config = dict(
    num_hidden_layers=11,
    hidden_size=160,
    num_attention_heads=4,
    num_key_value_heads=4,
    head_dim=64,
    intermediate_size=448,
    vocab_size=8192,
    hidden_act='swiglu',
    norm='rmsnorm',
    norm_place='pre',
    norm_eps=1e-05,
    positions='rope',
    rope_theta=10000.0,
    rope_fraction=1.0,
    qk_norm=False,
    attn_scale=0.125,
    bias='qkv',
    tie_word_embeddings=False,
    parallel_block=False,
    init='normal',
    init_std_qkv=0.0304,
    init_std_o=0.024,
    init_std_up=0.0304,
    init_std_down=0.0182,
    optimizer='soap_variant',
    learning_rate=0.006,
    beta1=0.95,
    beta2=0.98,
    weight_decay=0.05,
    lr_head=0.0104,
    max_grad_norm=0.5,
    warmup_steps=200,
    schedule='wsd',
    decay_fraction=0.828,
    decay_shape='linear',
    final_lr_fraction=0.0,
    batch_tokens=32768,
    max_seq_len=512,
    doc_mask=True,
    z_loss=1e-05,
    train_tokens=112000000,
    max_steps=3418,
    dataset='wikipedia_en',
)
Each number is 128 + 32 x the weight over its row's rms, rounded and kept within 0 to 255. Layers, rows and columns count from 0. Numbers have three digits each. The size before them is the row's rms in percent of the matrix's.

# layer 8 MLP up, 448x160, rms 0.174, rows 45-156, columns 0-39
096:154140166144118105138079120159088149072136076104138124136151081052129183107119089149105093142119195136142153145199164148
100:155113076109158072124041174079137071144165168130110109119096101121157156213077147144115129100182102111113125094081107127
104:072190149150150097150175171085097125170124119117142148088149091143143105106142100154154146104148175120155127110113160083
085:116147151169107169191122098147088169098112141133100109138136107113102102160100118175131140088166166209116166150094172120
106:153125153155109136164103144136070157062152098108066170098119134115091150192112128174178137116092185140187136061109119149
101:113147097102147115112084183170137114087113109133155167083125098137087135097097118136126128108121199091169169123101051146
102:096111146138104196134077139112143200135159125046159161131129119055099156204127126164140090123120104064130087162103117133
098:159168135119179156159122090117143089141127075126150200080089122097094061182088125113111124151148140095113090118175157062
094:144184111047143155090137103134082087123060124150182100133105141158171110115148139125161182075093101158121134182189066121
098:106133176097126143165180089166193120134189151089122092188131125156118129148132112128100196094125113147103110089155127127
099:085129140075109109147163152177077121162110079102070176095139121133103139128119155160155089082183175111164096133105090091
100:146130185149151139185113087204173174153145112098167105095133100134072136132109110076163065203124193105119120133138085130
096:097130103183144148147087122099069093159171114138145108070181175195196171161139058109102127149111068143119042171129115151
103:101140203139115150194127125171171169155135189110126114081119129130130130124144121163159100157132069163065129109200144148
098:119104140120104133147115145069105148107107108049116132108097161092142159142165074131141134133116150145119127126130197129
100:131086127111081139173164110136087091141148090123042143126091111155118079074101130100144170120117160119111098125137084109
100:126092135068140064134131143124095100162133127095150100165166171138128168067115132093084105108124131112168097142068133105
094:155186090138168154166080092100137106139123079150150131120186054177127150141153066110098140179104103188129122141142107173
105:113112177178074183138143187093166157138159199139163097127137090127137174141080155107063117114126160150077122175117143117
103:106141142132109048102080178084107103197166169147140110104148130189143123097132079118134182126101081102149109083107107088
103:182147099055118148118129112103111118105130155117078105114185133098140151187172119157128126179145128144112108184120166136
103:085100076148109120148067143090157130137125117090101092098173152142160125110139146076178107094178154142053092122159165141
102:070158156142087158158143112075184132132096136132129080156162096124144137124092167121177190103170167167164152139130116153
101:083097170125153116110125164168114155093176153128070131092095152079154080120120131148138067073156168166058155117134100141
101:134115082137127130154068083060094089105134146135071143144115155131107075112103126169165126111119125116162048145168179140
089:160146119143196074111141088129144118102161117125118095117121105090083133139134161138125146171200128135085071091067108146
102:139134166146159131101135145135154175092147132096084144187159132158111129123116168160152123192108142076079072119068111102
099:032149117151149159136108130060108114124128105110118079126124165177147101150073093172106123103132084094143099106140110112
106:156114103131172132108085141086055113142177111128062131099098134129090111131160150180056147149100087099098113158135153144
093:140133125115142186122128093082034146123099124116066178144112173143168098120151135136199100124066137119109101106142186151
105:109110073107117148113114118131135169110092116069095160135179150161185103126157107110160120092158126073115105072124108119
093:085094123129126079133115098107138102093150154156126084104078155144114094193142183181129115121239092117063107124127126115
096:101099195083130089162160100133142145144111103108157118148137133156078133139179132139110125139125129124097099172171084130
095:152220124096125140169142095091131109151131119091119125179133176162157095116115094082106113096093117102106083091119081140
100:142075081137134108137124134199091084126131134154132118080106148163129115175113160192149128094090136106114128130118171061
105:101173138140137112127118138084114146185106113160131175107102106133194132135112142110174116138132132144166126129100136169
095:089142134116180145080145163087053140133059145196147129100141120063087140128138118128145123122136108081132140155104208122
102:097112121134168119080116195144110174098117133146135125099170143130136112138098157170163148136125136142112162092145107129
103:137120098163133204138087121183060113085090122112144126127102103197163143166163113148135113100133133145137144147173113149
104:144100102122133053137198102133161101061155110095162104149124137150108107099110105153128098124062148193130113092126186129
096:105085150076098088059123127169166169103074109094133145182091152134075162114103161147121149129215180159107096115117166160
104:124138156113169122095129099150123139136111133129148165123115102139154055123078112104086130168124134223084130141152121163
097:156130176182111171192110100111139126147114192126103089107092115153153154142078116102184143132093123162159072138106092149
103:140187139081089204095131122154097185166109077150153191088098095099159128125131189075140115191116110167124146175089129152
102:164064078168144166143138080102163182160102136135151143153161208118143129144159099107158058158109079135153084139127150167
113:138126183134162163146117158128092138150043175149133103097147154154117168166075129124118145173158132068137129119153150078
097:205159110107098107098192200112100115111133135145140084177123134149105125119127099144165055116171141101194147110157175134
106:154110184148141104134150098107132121150152111087099144106094130123175065121097084095169146114142144133097109137134099124
100:113165173077079111110094149140166138137130085111203118142096193182128129137172112182141139159141122135145185108112096182
094:111146175096153110167169153147176065140140119148114219133063145092104126107170086087120119130084090139094129139091112140
094:120119105130189122125136073100117108064193098153115148077135133135168124116133221101066166166147133075103161165168096117
098:128103126117110131102191164144145101132128123150142111185168145096062120144122122153129137170155110183118116066163075161
094:156153131093167107112125131159112135146136120140109118144097127052118064188040082117128101143115132143106171046139085095
101:189158167103111114127105114045143118121079175177151170137146060089084129103198091151136149072110107146187138104122145167
103:099086127151165148123185104165090126093143094108102114136153116126116105165082147113249174104173117107107165124172142117
094:112147107078113077124133052138106158130190129101111123149121124147123147083112179087107115179129083133149122124123146020
103:122160114117124105147142087122097100152174132080169151137137153111143164166167154086160179098117093125135141113132053128
103:127063125127166136148130121156114122098112133056152112153134136128166115113076110158150121108088063129116154122108165150
106:108076125138149108133123120144164115192150109117126080175107127094101129118118056112179062149141145141129075140161159137
099:081167153117111128167077137126071103107108140137154168091099136125171109193124090163150127097141207107152147131096101149
107:118126106188138078099149182163100089180137177131050105187123161105151106115184112091133130112121124079137138035109149138
100:134204111098129095155164126121162138090149135105121143167063162182152085116140192139135073133175101099083045142076109100
100:145167170139139120194128117154131100113094101144112078109178071160148142108155107122101113116125050099141068185145154122
092:149071178157088145130138163134079135180067150157174129139156127149140147118157126090185134152128165157141062089182132111
097:156145108147114102092101164108113105180139156137109141140095135137128104154087169087107084083070130130096158119064146133
091:136114093068128078163101127108120155166137171104049101115130237148141115167142107075128116153139213114139208108129166125
098:106116144120156132125099160163137117076158071102064099114085171143145130166166105147135109116105162117085137081168116099
095:176144106130101144137109120168103131080123164125098120098118057107171162156089118092084102070093115178101181101093136169
095:149132103100168076179127119092198144122132103081176166076193151110117122094124151146165125180129132106090119104081130129
108:173146114194102152159163066152188141196120119129128150085126129145103134156165102089107134116119154130145131099154072085
104:193144123154128105062101099057178132131140084141153170135114133101112114144068152100172129132150150142079088162094105134
097:109112122128146082136141180121100150196135173151110147168211118096058174065137090097156096105137217119100188168111096065
109:134164145128110175150118144086167113094164050165128134104110124128110117167143115072095138128087154122117125102136168164
101:108120120108136121103170127107197125192125138126105151113143072119093156116120132153134097117115111190151149096116101074
108:153087178108224070102153109148093137086066120073120161076159143111126051085139148072116120125114078113103155137151142149
108:126101167128155076134149124092151176139121154129098123159110192086120130191110164093131184132086064167107153142171147122
113:164138140120149105126118157127114169151098084107127093118167104131047093098139134090213093156174114089088113127156105112
092:128118136145113142175072145141080157079083135110121108098122109080126203117155108152101135124135109083108083080125071090
100:121093142135096120078133108091137093163125136126142126144113152127088150139086130179174085109175169178120147142127122159
101:113154158109132043108178179134130187128090139102159137145117124089111142162161140090132101172081153082181137159109105138
101:118176172144102088156076201083143106114193161193149105128104108111123131136139157108115148121103103123142114114095078116
097:083104099226144068098129134148138139154102145143143107128100162119138126122137121110116129114107053096098064100100073093
106:131144112181140130116073237080189158081110159106175094061089107110123151075113154097174067123108135111154148122171061144
108:132116118103078163075153113099126109132119160072093118129144181063097147158082088115123112107147174077089133119165140096
086:214089131160122068125184204130130151152131151112122098111160170103139142136145119091092123160103164152090069148165092124
107:153174142188092105127168194106167108115177131131091159126134156097114168152123125188090104078197135090116153126124127128
089:094183137107099188145085170082135125137109125134079109183124148135149155076134096119153100149141104133077168106207175180
101:125125143108187153052032122131127152134119148202172147126125120126070105089095103107161158120125095080103137109127166020
093:123153069121161103106062148182175049088134130097146126105124089127144118122141138138114126114116176108120141120118166144
104:139124153068054124106128102120101071129134130137054159098176119094211154146135106150069162135088142112153053122109111113
099:060089155126091182163166105129077111129123128089145058160136139152120117117088157137082134188152184100133160112086103145
091:112151160141068135120095168108105120147200109091168110110131163115071127147162120164117086150188124181130145156152112129
092:147135141150105087143128152211210124157156108095065151104122149104131161175123111143092115147155117142131069078131084096
097:160171118190123115176124193112075134136160072150107091130109155167095127203140092128171150120122119105152069126123145144
099:158131141117139147074115089130115145103092158122130108076103086131094112178110057116141156139146096138150147144138113080
101:113154107127139160169183167124124132086113090194132068102055082124123136090103167122148133123123147207130124142135106150
097:163113137121150085110141111144087094120165118147118140127174076106041183154086068093145124164120138172063080114124142141
099:159075147083141128111119136201130118162096135115123132195159091089102171068087169161130106115134109090122192116132162147
097:124181095152111154154101161069140105138089115149067118077196102161112120115104108106115165115141097090107138139092152119
100:162155131119155103119120139162106075174133078077151130129111080111107057130173145120120129128102094143176164148161097103
099:129125148134113131130143169081107146190150101121107155111108078134133147087170096137107114152170181170125170160105138138
096:119163164167101112118174116110096127060142110108116163160162159115149094112156136159134150126089086131149145108178106109
105:164097138127157089145064153093113115112134083127159129132171167056168156117144114154201153138177151087110097123101132107
100:086174101123187164173022142127110062146169120059092099132136101131134139134074135109129150185084092127163109123131119178
100:113101089134123158067126166159165117141078166117091173134067117110152103197099129120091152146157156208114137145145140138
098:138102086097109125143150118132101105114125199188089128169080098138129196138084085158120096151168129142158143093106084169
095:079157094127098158112088148188171152132143153154108131107085132139169165127120099113092143146146095089107149092109089170
101:123143104116162132166134110123194072185112084168093159124115114147173147205144186109096163144128111135086059137120141128
094:090145105117127108118124150121120138134146120147107106117155144157149146132090143157125132169113188178117107091123145130
089:129141122160051105127128108084136085126117125143069133149145161058138098141182064116122133110056128066101151096146128118
096:082113119104149166173136124163164119169144122124178120160120039137046137190159147028127171085095104118154115131190089142
108:095213132124120089134077121090153106199148167151132162159155145120086209106193139155094125162116108131120160091159141126
# layer 8 MLP down (transposed), 448x160, rms 0.175, rows 45-155, columns 0-39
099:087136128116131180080120066127074094105157097178097157155121109168080087179150103155097175120113038160105132118090156116
094:121162121137128146163141143112120057164158137065185140139170217088129101060133133147140109139055136114125179143142173161
103:077120104152152121128141157160141126128071205110117144087170181154111111188145153134122162102133100113089106158089176141
094:091098061107119125115080168117160137164156145157095095128085110112160118100101161079125062130080128158117185130090156130
099:154072108100112151144081130154176118125157154155171078125110126142173159112083132162182159090126121120078144147112137117
106:138082130128080117097127103146162072129117124163163127103174125164080186106131149119128169148123153107139154121112145159
102:072190173117167118146132124108137128163144137143111141159150154172138160096156151146079167116113130103078183131135156132
096:158113129058173143140146098069106139151142128133143069134068084116131148122149121109131110131100111146136078088085102167
101:060114158179217104142135069146117104184147192133185166142124097186107109129127157108123168160156157039153192110143150077
091:141174134102161144110126079151097081115169154091120092091137127086099119122139153180075123162151127172144060110147158136
097:089083110183157113121096085129121085102154127165132113110170106156121161079104120173082161196078139130129125180149058153
102:125130101168115129169091149118119140111087111146164132149162122111112147155085102111175154098144130099196162098049129037
102:084076130142126136081115145090067167097209124125085034158162110117102147107157124147121104083117179123120128167124118115
103:115114084143126183125094156104113156122170169112147134176106199162136151100131161087165135122109126139160163101083121141
096:156131116137089155168074180136139131114151137132151161112151115101160148155044119138192107105111083119120161135136111139
103:135095115125109083157165090083161163061116133115148151091177076137162174117096138152160092127123168142118125116114134109
096:108065136117193139124099075109127167100147158119124115134116145117123107106128118103115158127044130109114087063177131100
098:080109095181107150159082136185056131114187132107148122122117122182107072132151139102159073096177146071146167119109155116
111:153106161122171143080124139124152136170110117098123092159077129127185122154120149065153140124149109091092104143126126138
098:166188093109092096136121171098127112144106092160128127118093092183157128184081164142147173169168148141160139119117155154
103:147113130130075125216132145120080092108119204129161157073152164165131116133119150045106108060134141152087151073124147103
103:099097066146100139116123108105134137115106110154122133157133134112090146098166072134142158166150174100154124126114100142
100:122111106135080107104034080102139152107148127103157168115095088124093098133118133154114090187169135137146125098117174098
106:060105132161104158165168086118053106091097113170120146165171085080092094090095128092076193175102071143126106161148103072
095:177093119165164118098089152073136081074151138116076133087147109145113140144171165184094155152168167132105125129137162182
094:064162090099105138138052130090159152131124185097160150123117112140115101158131158129157067177162097096094145103148126154
104:182100164146101155108169197071118144151116111148103126152089142140123146127086117131163123094116117136172126069123112088
100:137106121077148074153135104165131092116120156161106143129166046114111151100106156062211096155122151153113110125135125096
104:120132139169152167112153097152099220074157072137157139133106101157129126146148142133113145130109114106139132083147146112
100:113163101228212090121069096156091133169166138156089172141121101113107094055124103123124131111149117118102168133105116108
100:078127135131095058122112121122109127037105106113138124165133126127138080108100077118183167133098130078122057164114138109
096:102033142115136118093098072153098125145130082112062112094126123063113173108107105075079113109136159165129121132116147112
097:199129124128123133173156089127091126010106160087169177090119148127132162152167201090131136154131139084114168148151108172
101:144101171224141128100170135172129159114145101117187068129150113130164142137136086158085159108140159130103159136133145096
099:099116139087173071073080144153113098120143116098108115130131125149164080140141104172084187149169078110154117123112154194
101:042135103134173168106108152165102093120104102137129110143102214155127103155143140130136140091093100082130133139161134165
089:093132108146131153113121114127162123132119144144069158134170114064150059124156170087094153122175109148175146125121159041
095:138124104164097095134139168160119104137194040175117098066105190157124136139167086096131109145149117131095152131128076070
092:128174155142102134122192077129108131119192178065151097140169159096163148114106122132141175123101119166134113081143134162
108:096144110110066118107144105112142142148157169146148128073140168115073149118173126073095105122081136152152089130175130187
100:168114119131098140133131101124112181124151187082093078110112150089115090146145122064145138085182114155097107127117129080
102:126104128100128110121079158156138123195100123192183043160085097157115139160142063138196172139113131097138050083146146102
103:187154085098157082155137098084146063122157102094122117162129128183145112132090071179097169094131140100128128087154122150
100:126115119152148115146156193185162157167138153158155142172117176149117170119114116069137115115121169142106196125093100098
095:156141111083139156091135159118104098168115107157125179130076118102087122147091185107115136174153121148142126147179087100
107:112138072086119052126144133109091151131138127115171086102138156162150115095079192146142137127185137121141113095140149072
096:121136126124095153115122117153140109117148109056160133082104156097127158128141134057148218112177155131098157141149134139
104:105161160103145097099152114128136189130135151141135188113152134169086117137101106140087105133178038133065176154115121140
095:062130067139149155119059115161112137153161161148080160154127143151084142097094110113110149168155183058190144133113130075
101:130103074085148101095149109142136177140127047073115135175151135119089148088112120113088084132109129164126166150115090096
093:163134107166131109114115120099079147135115115123151128150049143079098128183103138142110065157128066142103139141125203111
099:127140094118159124124135141136097119104091119130116131118105064131105122119075165135172144122132125151129147136085044110
096:105174165195146116121144104121104095124169115171103132113149131104148088136131096099102095134093157171138107103123112160
108:135099136141168116156132124102104103101117121100135065087077194152117145119110133105125172149079112151129141058116105071
105:170105142077103128128113131150135127169089139118153138127089087155131130117081126167073155066100076082096131175026157176
097:128078152163106120104166139161186113106086108130100137067196120138103115145135168179132132071131120167143056129128134128
099:159121127141140099064109157186103167156091113110075196091134171116136098141083135084178090090129134098093079201133108161
101:147175076161143159106118142201123145100145198125144164084149113128160109126118124080149090109170107063099104166138146106
104:144131162137064124151151208178132176136104146174083119130125217158155151138113131141087165033136109060090112083133141191
102:137070051106149156160143096102142173098097139106084138154124162133124154091102129090109172136106158162150189110095141117
106:099118100128169173125150121140083184092111109132146177143206102109088144109117103156128176139112116127141101125119133094
099:104177142206085074176151131149110142136178151155103126137148212117108145144152154153076162064149121111114112103135148102
109:137131154120150132126176107060136191074165098089137139122161117092116161125128091118137115075124179141109054069155132096
098:126113156140092130110207120134087159123168118121116095199067174062076124165085096101101094117096080082078165115050105141
102:144116094131132143116141096115123165095147099093179151150129152102070121166085126123133196107052127097141051129108152122
089:199150141088089128196182143152109128097118140119181109077073129134122113112134107136067136065127133177117099150146096196
091:089126099108104142110175096111169084167118116105125135107141146149126164115118159123115113134181096069123099154094147069
098:124156111114103179128092158146089137183073060152120200121160143156104212175139110114085101128123107119156050060131109187
098:112088119070169059171120050099201108110164117115141127121083144129138115172168086140082113100132109094127137167126073142
112:136085165134168172155137119116085141182117097162154082144120089087131099095131117110121158107124104101123132168161097096
102:118095110101117135151174093121159093198117149106131182061153136128143111105138126143144098146158113144146125120186091179
101:132140135133084156067186104095169147104147169146154166087099146180184095150168135104093122154170161135162160097088095152
104:142079072127132170114119104156118100139130129043120147077141065101123215127139124093152104064067146144160126176182129169
094:200121139079116137115132126109049163171156119144124096081128143092114116108134065082155179122133112118098114126136147103
118:094136122114161187129141094179135102122111130158173123120109094127118093082120172062171213118098050118116123126133129112
104:114147115129106149121107177109131122109116144174120138105115098119156173143131117161072094142189138137159143134184117113
104:146100165171114104123087111074118088079090139097120156167143107111085124117158141177089065101138152138123146122147103075
094:109145103091136155101125145161103082147183104133099107135133120169166142127097104186073106094107084111164100074111132129
104:093124126110096112165106127157138187128192149141114129144110114124130127120124167084158128065125084073126112156156128135
092:156128136121108137110151095103105194078132131198110139165132122140149144120115129073144135116098080109130105113179107132
104:127092071159083169047134151135129141157135115201144125157132137123114105068163112122138146124124129045125165119110099152
100:104112138079098142138169111105089137117113123156143100124147165103077153164158134127128143158101113139162156156067112097
108:093169143162165147150165163167147140127165179164122121147127162111059185079096180176103164116111177085056146153171121129
097:130164179062154100162112138166123082162121165108139140092166154163174102142128096089133123124158202117091064123140089100
102:076164151112143157170062118149136126117104155164133158142098118139133053100116098115092103115187105115145130109109133139
103:083147063113137140153173149140088171136169122127086128110114138141148119122120140155112089159165111137166155142123153113
104:087165138132078118045155149133111125138136143132174091108076153125102132091100103109133110111104113122084099145100124159
096:111126151082133168098146160134083123097109085095082120172113176146129197120148159100142128202128096158157172110137105056
102:120125112149083062123144152062079122176091121135160116141083119095152077186089152144179121121104132101159145138084114158
091:106182158137112102148127120120181150101117091122132107157124170157133117134158105159137159097172135147085077179118121112
100:155168149102072118214186138145100164142084114120136133116111098172183163097167113121133168083138101137179123120176150144
095:151144119064157118120120151124083141059122192085159123163100097110132168111080175140100105143141111148114115154135163114
101:133097147149124086097139099137160163141142143091131123136106164161134117157117131126138127142110170106133132176142176131
095:111151119110158109178128178084126092153104119180124148128178148050159133129133136107145083111152125112134146111142160143
099:165164101083078096085097127118158144120143091175135168118123100136087157088138155099099113100159154169077165141146159080
102:119084103114154080101171106137126068137103104126157115134146137141167122198072112115131135184045181164160108160102126158
096:081109157158102107101199155176153104148131092118084171147170127174151206110073137111104138086110150160084130143144143164
104:116106114126148158103108097116149111134148106149109190193132155125197127174128144142175139073175144108123099139197155122
097:181133133152142118070183165110105123092220135108064145100110110128133128129124111118174127137102113122167172118098107112
100:105121067105140133111098126152149113171098130108116072098163164135135114102128134148116210127136140113102088079133150125
095:115164140125123078157107092173163105166122123114110117151135146097212134107113151092155107112063096086188142140117144140
099:117093133132137110125100124169168106103100116158164054106083083118116160111129151109108116143142173160126105150166075083
104:131119098106164207165141114129117136167172136110136144109079135079112145135098146103161157138138106093147060091110139049
102:155093108099137077099138092130164120105146124119096091102219155104126156044144105124064121111112136145110114145171099124
103:164164176123132089100153108142050082089163081132156126116171184130134151094079128136103135136143108132129166144125111133
097:172184169102127147124088090081149083167100098158107121092171146086143153155203085136189137120093123119087116132134153115
102:159102156131102100131116207147132094166134174115128125152110140152126151184108153150095123144119154134132090144178113067
100:144190126078154154134144139157095137112121088115108110182151164205089125148116135129103161127164160055113158053147090101
098:146110156101150160138116169142123127116108175129145159102117141146066179126118137099207151101167171142065171120217134152
094:154127201105186072155166147167132109112172101129113140082117095135108113116168160085175196105112118131157115165117138180
096:097069135114176111130164150139152123062153131115133136187106078130192129110163187093172114105072118108125122123156092144
# layer 8 MLP gate, 448x160, rms 0.17, rows 46-156, columns 0-39
101:107143101168164123178111134197164117135113134077063158104076149101148137171131101157081142120159155098064133170145174132
100:145147082135107065099146098134121102097068120161136105117173119122101107092062122223107114110129145181141131146114126110
095:084194120123129178168135075164178084074128119110126176132116122099088106090149137180107167092121117156111112141065093070
098:165124120129161115094156152154079189127129149084078103093163157111144120146155126118175123171179130116113107115136121181
103:077154145115173159181158091090159139109068106118132146126091118166143133098131128109120089073171095169077081145124122130
098:137068153130158111157051123141114137148135110109102102119124145110095131125104134131131118158190141071104140146155091124
106:109102121182153139160117090150138188130151199161097098116109131138114139100179120180109090116071171134175169156173136089
093:110127124158164175100169125148121143105203112192110156158103141081139123138143104126137160139148142072147086138147186149
097:137123105183136149091136093188166098123126146100085131153139076108086147102144061147182096129165193106128112155162118155
091:149094108183120156183150092096141082138120068167121084144116155140135132076196096087151196146123091097133155187121133096
098:101069181115076143128120123196125112159090118138102112136135121128109102089153088126134146158061116179138122160129153115
099:098111130150100047154042102122179158158173110143154132144057133186166131162119114124091094123107126173094052152178099111
095:103103082073068108096213172142118019101114145142109160125109112141110153164118118133152119154139138094168139126135178135
093:169145142133131180150106129150163108045171130125148111095091155051113177124107109093148174139105120171101096134149152146
096:101134155140197178094112169086092136178099142155172063163129144160106102145170116160112083132129111112155167117179100113
096:134067157123080133083082135129137115040114166109074171152170169120116074125134114122089147124117116139117121101135175161
098:135109139195102127196121153135130184150081104162148145165131134168144147095144116148091063162119138094173133107140175144
104:128137124177165173072178160160116137163191100136119146117118162055104166167139189113144163171162124139118097189144149121
105:128171135062206140126117122101136042094114171170122161106181117151131104116148087129162116075112124093100169098110115083
102:123075141136164100086071128200119105138116158124126108128142112137112131083127098104137113144153155140147122125078123140
104:153146129113129216099096170148113082097085147158150076184122156133115062126155156114146121148099102125055050141138148165
104:167055172127156171116105162156147136124095091192130133197121219115114076095123066193135124140103153136101128054116107073
097:204167134172131128141147127152150140180117126120211062130108066144089155083082117161138101174089099178163173152180157105
099:148122138093092136100116093121185157143105180138129135119136145172103102146149109124070148084157171179154155127128145128
095:131157094091118142135148134139087141092163120078142095105076110105104079075157161065152085078144150107155089102137203150
106:067146114141105066161098133135128043114152179148111158106064135152097166138158116089127211137144060161102170115127089146
102:209121142113135112095111095106076108193116120146174122207139145124086083106179110108169118113152123143111175132212152150
103:183139130183061108069100069114152105214167148140102162082131145190089158100128129121120113109106131118125100098155113105
093:089152109116112109159073098123098055172081146127102179133142131105125139074089098163110172080173110112158122070084113087
101:115148121100128152155088070058108039133108132094172094142124149100103105114149136151143164094146123155105136181191107060
093:148153168155127160088128175245169170116098115109155162158178153162132110146178156190180150162153120149158106123074096171
098:146124096166127073153056152131121131095120127134115038159176082139111130107099131125160067177124137167124085152122129123
101:105132163165111224095121141117125123097140076109153066105166093135137134126156090129125154091217168075135095099148111091
098:087177127162176038049124103151130090101153121097051093142175183119122048113109090086118177137131113142117094138216163184
106:186097120110097164166133070109188088047163126093152135138123113080064098089103132166116143174117120133093146119128129075
091:141095062140116106114138132132141085144174119101187086122105183130075177117087122111089174133139155210157147168067119150
098:096160109177130149109071161110107091120162098127113105122094129172093107132163131195092109075145171130155153177182130156
101:132100147145191121075111087157077092074122081088158111108106106187126083112116142119160088139188135102100133094102175140
107:097143129123137133108154166163158092110110080106098092174080148138126117189160153122174174147139130186085089122123126130
091:073137153124092123099077139102145073100122172086126165181147139088140065123171088174182172096138123133100121164142100112
096:142139098106144100111143185107167151133125127113125213109151144154103086133084077150138075107160136164131162126165115076
102:110143064158110135110132145127145134105097163188140143062169125096086156079118082131163128176130129118085101183105132119
103:106133140141114157149110119090131141118181132111099142134155135097095105129130152073158129114108178064110142065142075170
106:165072076083078140112165064111102113099130100147107179198127176084048104177122112114159130174217159147129149120165141160
110:148067125085131160108124140119089156183114116109154057139143103148085113122183121128121110163155123076137107156122122111
094:125150182092136158098139190108080121102170143108137143149098205138116123134164076129133130170155099127098195177127152166
098:159105157085172153098141131139128101153141065179106174162082123120118114123123127161123169079112137146112195087180144134
101:177176097166101127088099113165108165074133146178113133187141112106157085126113135149141161183130178079120154149125095118
100:143136080124142093130194147130135116144118052117044153179083101085087150143147128128154133054157120166130137138111133172
098:140132154113112167106127093137157152159108171176100113116137145140193142105159122055092105131146104127061150140115131106
100:162113142072111106178139077125117083203161085083098125144150116167107114129103134147133157200163122135119097055133152140
093:181151132152089173152153097113133124101080110111127093105116153153156165125091181097138128150126136095131099210192118094
103:144180168099156135143154114162142107104113128079132091150102079145128086102201077115146166103106167142183130163202144129
100:130078121125156105123150141194122042098107144141167147135086117110122112125074087095105091113127070171170171088084139139
090:124071158124112184150107160111111077104080090132160128105186154091158101147157125126132160075061205127122134129148105159
100:134170145130137180158112144138083148094095183136122103137172106098117093152136199091145168099180152153131141141129087158
107:075072136108174133073120160162123105190149143082047141129182087079111141130119193142164137115145121095122105122113160122
108:149060191045092119171127132115124149122096090120087158133117128184128116160121125144125123115148117110139143124142135178
094:239129124193130089063171152157143141136144168160114148182211128082109101112131135080103166116128125144173123144072132125
100:100116161086094147125118104125139118115098093107169160146097175141104088111132103136061136141142163153066153140167106103
100:145103138111161109158160134084165123121122129080143128145119144160201121147136186108062082131122120127126083094097110162
105:132106105155112083173174101166103093125131106193069116122162108147115087078137125090177142101139175102103118126152123076
092:124131127088157157153059124098129181061114131102104087131183142159184076102138126123102109131109123118124110118184122113
095:124127183207099148105169162182120134155139098105082113167128137034111094149110148163128132081141129144124111200106111131
090:149146093162082111118114114168051164132160148134175078074114158094097102100103096057112121163091112148069077170098176164
096:184132162090097157095175096157107102118130108113116191125132082112127129121149137069127154140158110100146159148113162161
094:080124135180080060150081083159118164126103087159197135118104221127119134128180200140120118134187128141131093130139088098
091:150080196126160166072138158131159136126123129134102096194113078113130200086126137117140092073141122091160111117111147145
101:123147111064121132103131171121124133169147070162148158123151124119096106132124125112142103150115166106115141124137130175
107:098123169135166135160116120115157120105081100114149099142115131138115085151140198099052174170096094129107037106142151142
097:168163095124135183092094191122133134142151159079097071109134203103112158088121097104151168180129183123092100125136135128
108:178140143098129117157112129115115096102110065156097115121083145109107096125130149073133111143115128170088144169174201144
102:123128062079149106151138180137071118114120115137147216143155093147108107197098108105125128137166144107107111045113215207
109:136096088087129154148165194149076161069119179091121168127143141077087156116151111083084124080150104147168139112130198120
106:121106121129164138178109162234118148126129164101095120107099159122118154092133151148163149088111206153103058124117132131
106:148152161142057139101168112155139116121103092145095170103136166137069135166144077103155152135132089107068138122155091152
088:114089124115157177137128135084118097077102123134088093192112117120102127116132149164152136168174108072105062068100102139
102:162113154152145124161103148081125140151104114164111114183168137142126167144095103098072165131133136112113135123131112112
106:159038118107133134121122064146159043121129120105119179114113147093123136094077135096139159092162158144082111138167132136
101:139114052122166194139124124163112100144150122172128130126143167145125137113046099127161122137103111140204142122117135160
101:143093137134191171147141086166138126112119138132122102118121120087126169120143117151161139119116174129165173115147071168
099:131133179132125189130117115136128106118129066143154223161142144123125067107118103163085135129191104145187122133165199094
109:145082107113114096144142126113179141116115033150124090141150096107152101093119086150159132157098106127090147139057126109
105:103116086143191134161138123119166085053127147171114161121106116100118101065105095089152102166171150147117144114132126117
111:094147118144165112177145082141126183079132083123137132131116095150122126140104070154099047152115179090140116095089087106
091:106083149102155194099157148118104120091150144107153129159142113125074103172134110145113108158202161140175079159108134135
099:157150128157153172188184153178109151107093078117139092209060139154153147156148110065160148095115155117144130115157140132
104:080098111120170131081130151178139110108098126080117162103108056057115106070106116115144190142113139122112122067121136150
099:121132129098113114194139143110113151129159145078168148154084126091063146071185124151145090109106115131161201103182103109
102:121065118150132115159107116126105182140152151202155088144170136160152141161178133123143063098197139145080148108078133132
094:135116124140212123090156106135130083073102103153117084124167110069137165101042134115127121134133131056120096143132104108
095:138087079123176170110146128106028082088152106100164117201119126186107094119177126159168108081121121133134167169116175169
093:116150136144107122136111165065109081158161054101134137064133110111109138139140108133174132085098142129125120159173154150
098:119098121136149124125050125175147137113125112117089147098132227120093150130203087123100135148150108175119105115141142122
103:138125124101151092164095147097061163164113083105160120125150123103138097154152136135155114157080132108132098144092144096
100:121141135168094131110131164089118132149141078073122202123150098160109172149101105108117128128096167102163131133127120136
099:111158139140077136127165197075200118104116073137114130183139077098103131120166126138068119139079132120129195148195166169
095:138106156145172147158151092163131208144185151110149156141068124101098156138115113105095100156120120188133164091148107153
097:174134026078125077073167122105099153128108118144081147110159098133095175141111113123122115137162130122089157129153077167
105:204136139121128101129107159110158093130121109166171091088122153097161140175182116132069109123089146093083176081179145113
103:124076154127090044147153104117096122103189120124006128136183108136133093119114143119133146120143189073116105147177157102
108:106140150123105152078093112148188156040143174122120139168064155168172164148149051137157170116113074123143126080129146105
100:113119078192164143095150126136181131130141156119126180137129139122152098107131074109164165117129160159122140072096177163
093:140077125123172147138139078167085121125076078086122137092139088115139124110154144168132116142148129123113106126149093199
102:159131110092116160137149123064180178155143142152130125106216094128089147128093089137142133099142115155098133112142141108
097:156093127148084119118126095112153109158145150096130183089108131131172107088135146080157181136132139121124027098096177172
095:105171152073086080109143115103139154114124140175157097128108078174158113140101088148098107079162142107094061098085121107
093:119154182107164127156119124096125066115106151112058100154117100107085130118123166171124110095180158067120112136092119124
092:102150102165135146048126137177073148139174126165114133137121109108082107108127136065074130127123141163170147081116141082
095:165086160090116120113169162166064135159129112126083103114118160147129152154172129124215114125113118148169117111101131144
107:138168115131146088148093083205159151115149121175153139178153145066074137100144118131067094155091131109120110081158136118